From a checkpoint of a small transformer trained on Wikipedia.
Training: a variant of SOAP for these matrices, 660M tokens, 2518 steps.
Each number is 500 + 50 x the weight over its row's rms, rounded and kept within 0 to 999. Layers, rows and columns count from 0. Numbers have three digits each. The size before them is the row's rms in percent of the matrix's.

# layer 8 attention query, 320x320, rms 0.0862, rows 36-42,100-106,164-170,228-234,291-298, columns 192-255
040:441459500554468457426424572469483546528462485524543508514483518533509405432459443501535547508420532569513519505495469567525501480499476427447420508450572500499461504430434562433497560525493549
036:565511562414459512543496486488540456494577461493454503557541487570525557555483550457418541489541432475489491444544492465651624575519444448612480510444460481499588517592566464529486469550519475
038:451477463404481470574479529462544568548601524519511443449461506452550537417435543507520498352458407522486511489449489479467562433488515547452451555540403503498465525485496369486487562453490522
048:505383511530491468484440544510463538525448544498543481509531512429481480483555452581527456593482523444478467565534450577397495497538506460479379474479619493537392499561490575493524457459494571
060:409393478539540422470450490521444504545405498459556485448536500469498524442539368561482441527506538427440490580467487567338504523546566450466342487481569499531455496434510492485529486533502528
042:393485426556538440549438570516450485620473479483471564507369514509481453461506466478485446444515472490482562556495436534425492419492514505422449509511567543482584512425445458512510616499455508
041:468387541463484532462601471536463484495453483494522519427457618554461460434559431549422443468532530456467496589518542520533507564557552480560424505561492497512491559537496454436474431469489599
102:457561476506463411387408547521510440510473495540461533538568526439470529479475543497524520436489538584542534530558481568655529488491336566533440504522571506497550432546496420542483529550529517
095:554436482592512473434481458517507548575534509430457533416568542612528505424514514426586525459466435441499454515407518562482497377516504517569381484477535534534485439634472435473552473527479595
101:510559610591502508538551444508527497588589496472568549460580543489514509499568581486535482490472568445507449477524468545353402474512417470553426486593534533533523507540508578539531484548474332
091:561536540500524507480511581521575508530597454440548475550439509506505483499450567457456602554557499530482523580395481477525581457512445466481483509529442471495529448556385446484493571571434436
100:417418576465474516552512480511457488603427480485462556414474454500506519552437532549461465554534530471397582534527577517611485426493507512474511522549557474482459547497464562469514555543525531
086:545498539509477572511439531583506490433540523551456563623526511548464498459489506448418452543518431558482502555517567554484597488524477507495406497467400500516546436535440553523530541525524504
087:500574496608518544497455477576509551480472518383577528553488396545509543491517448558446473542495585456347487508510574571511539375490484530530397493510546449479382479504404557470531503496452583
062:463533510543556533580536487398454450468540442466502559485444502542544446425430433517568490499481463476569463468536562352557533676502421513495542555467467532518517435419463479489507503489520612
061:444487564555461573417434424519545482447588467519493544554413515463497579500580604469463444511539400545520544508518459481510376494468393502506509486566495533499534466489567421454505502605499478
068:507565507426505510450442599435456493428481558537466476561510520472481515478433515553502514503539610538548483486575509532544523499433443500530524482497520527458466472645504478424473489470538461
073:549423450537565487556482482472527442434497568413456513490541482483519519493483451637464562506479558461524539438541504505532495523491442500561501454404633546533419451384528442437490505408529492
096:604401504469514498506480553457484391393508544463570424533598460515498493571445512521442520532484543513524501496456418475411505540519546577524510489413529513495466488447465542541436443462539479
097:505509498471474456540516552486506487494461510441551488577450535466469498500482508560395460590517555517510564496549418582504484480506500499564512460470609489484539503467450490471407478410552430
082:530431480587488521420543489567482536467509535608518460490524509542487500476569519515525520526537427531502495537384546440513519471538476580446386461516550527492565549532516531550536547521484542
057:330431523471518544573506472491454579466483488488556434427446500493504459425408528559515495553445541384473483534508328548481547520523561465499398488448520461488510522457515561473527470540506544
058:564548480585485508432528510521560478505549477539522438585610553524495531568647541475495574502525390521530523465423548442490486460494505531497577489422532497497483522595556458527443382498527510
068:485533489501498524503523573530358460418493517496434468584482429411477528496412556479522473533491483626526442509437505387494523446486464505471554481471460533465453418486471513468533569418519471
056:460399508566571490524399576558481486563385480502468478447440500516522539591453411453526463499519508428442552457556398594478601599537502440454507464530535471497525399427438546532569558406476469
083:496429588641462486529499536482481467573460502491528483513565513595488548531454506494518414571526452460450446511508508564383503507517481459513415526481652505493470460494410466517566490425506528
059:448481566559463482559480531480531489443431498545502520609560508577469494564477526435454489551502531538564479514554498646475550501500515548510416489469523593447622507490485428517551497513511432
072:497314518492470524530534519522436504488479503497514572455544552565480463558494505489425538442525419489485475547460591612462407513550430486491450486583619511534454489505406461525522478400482639
108:500541471473539452472432566418416519534554516529501369363580503427494474485402468475505527506506504541581558484548485491537535621463507532461550558545595400501565561394448555507482475530510548
102:515486520476537450538506519468578424574538544476498504457407478481483485426499499521486465481441617440491495554423422389542424535490492567495504471589480531495568474525476457503491523574530484
123:455511507556509524491445446559638452524479457437521528463374530553526505479579511545506526542536432493404478486477472531603475455491506458499562475532458485504468466636513451424526506594508595
098:533563526528490495437537505488450457479550517545553500536489518489502522508531523482534497424538510520554511503486469465387571537501474513580533521472523467464492561611537544495447439446512307
123:556474405472503518591444561415571517395411509462459486561541442522525399541400460586458571543517548488466516471496426525542482500476491537472459457451513562495465486507514567460507570523530486
112:522416482541501520622484568482536431541430550565521474479507481555501444584439538547421579520512503499475480544491486518498511562489421473473508509438568509498439524529428543475451559481516583
110:449588432441488490518544521535500555523497475565548465534483585497462484482426531417419480526475428544516565481520543605488567480514557515465440473534502508489668512424410497476408493553519493
105:569516490590498487486494433536458457407499515488505533481629520594545496481517498550567516493501438527486491383555498505481467403482442513573497476470511486547473454469557502548553444465483599
# layer 8 attention key, 64x320, rms 0.0769, rows 35-41, columns 192-255
062:391442610462553421457483522487504634470488461526440503522468467514459450441496511477622488468462451401583420428462555515542557450487455407482464530506511529539499498541497484510448484515482437
058:598605534516537453491503471516611523492531532450494450459530533543443439496502441525488505487512483464525550481407535536471545539545492603513531476560495562562562536485546484471466551390552454
071:482545428527430506438574458496435418609534521424549527513573544504484570541464540582434603498514491556472571510514547443403420460524508506506482508577423535463524503533493489477472532517468531
076:538459567413493581422537499569526581438544505405478501471570479500493527508485497525455418475499476444499488560533576495515461558550469475433522472468529571565570503494487569500620428530481445
077:464492529503541486530566471590477441511540510539513525441583473484446579526501533513426467451497543472507537509550539510447502431494474455517482475553472531440545459501461486503563583644462427
076:589502490499424589496529504455506397512539502509488578561438475541513519548524516546473505488571452511513555499507508479494489454482506536541570487478409501519426528489535505480461419511495416
072:523502466555421551478436465494548498480614429481455525452489535514519523581571384529470454520574471472519456507488592530570471554500494545461456519452465484521541478605519497480499430555567454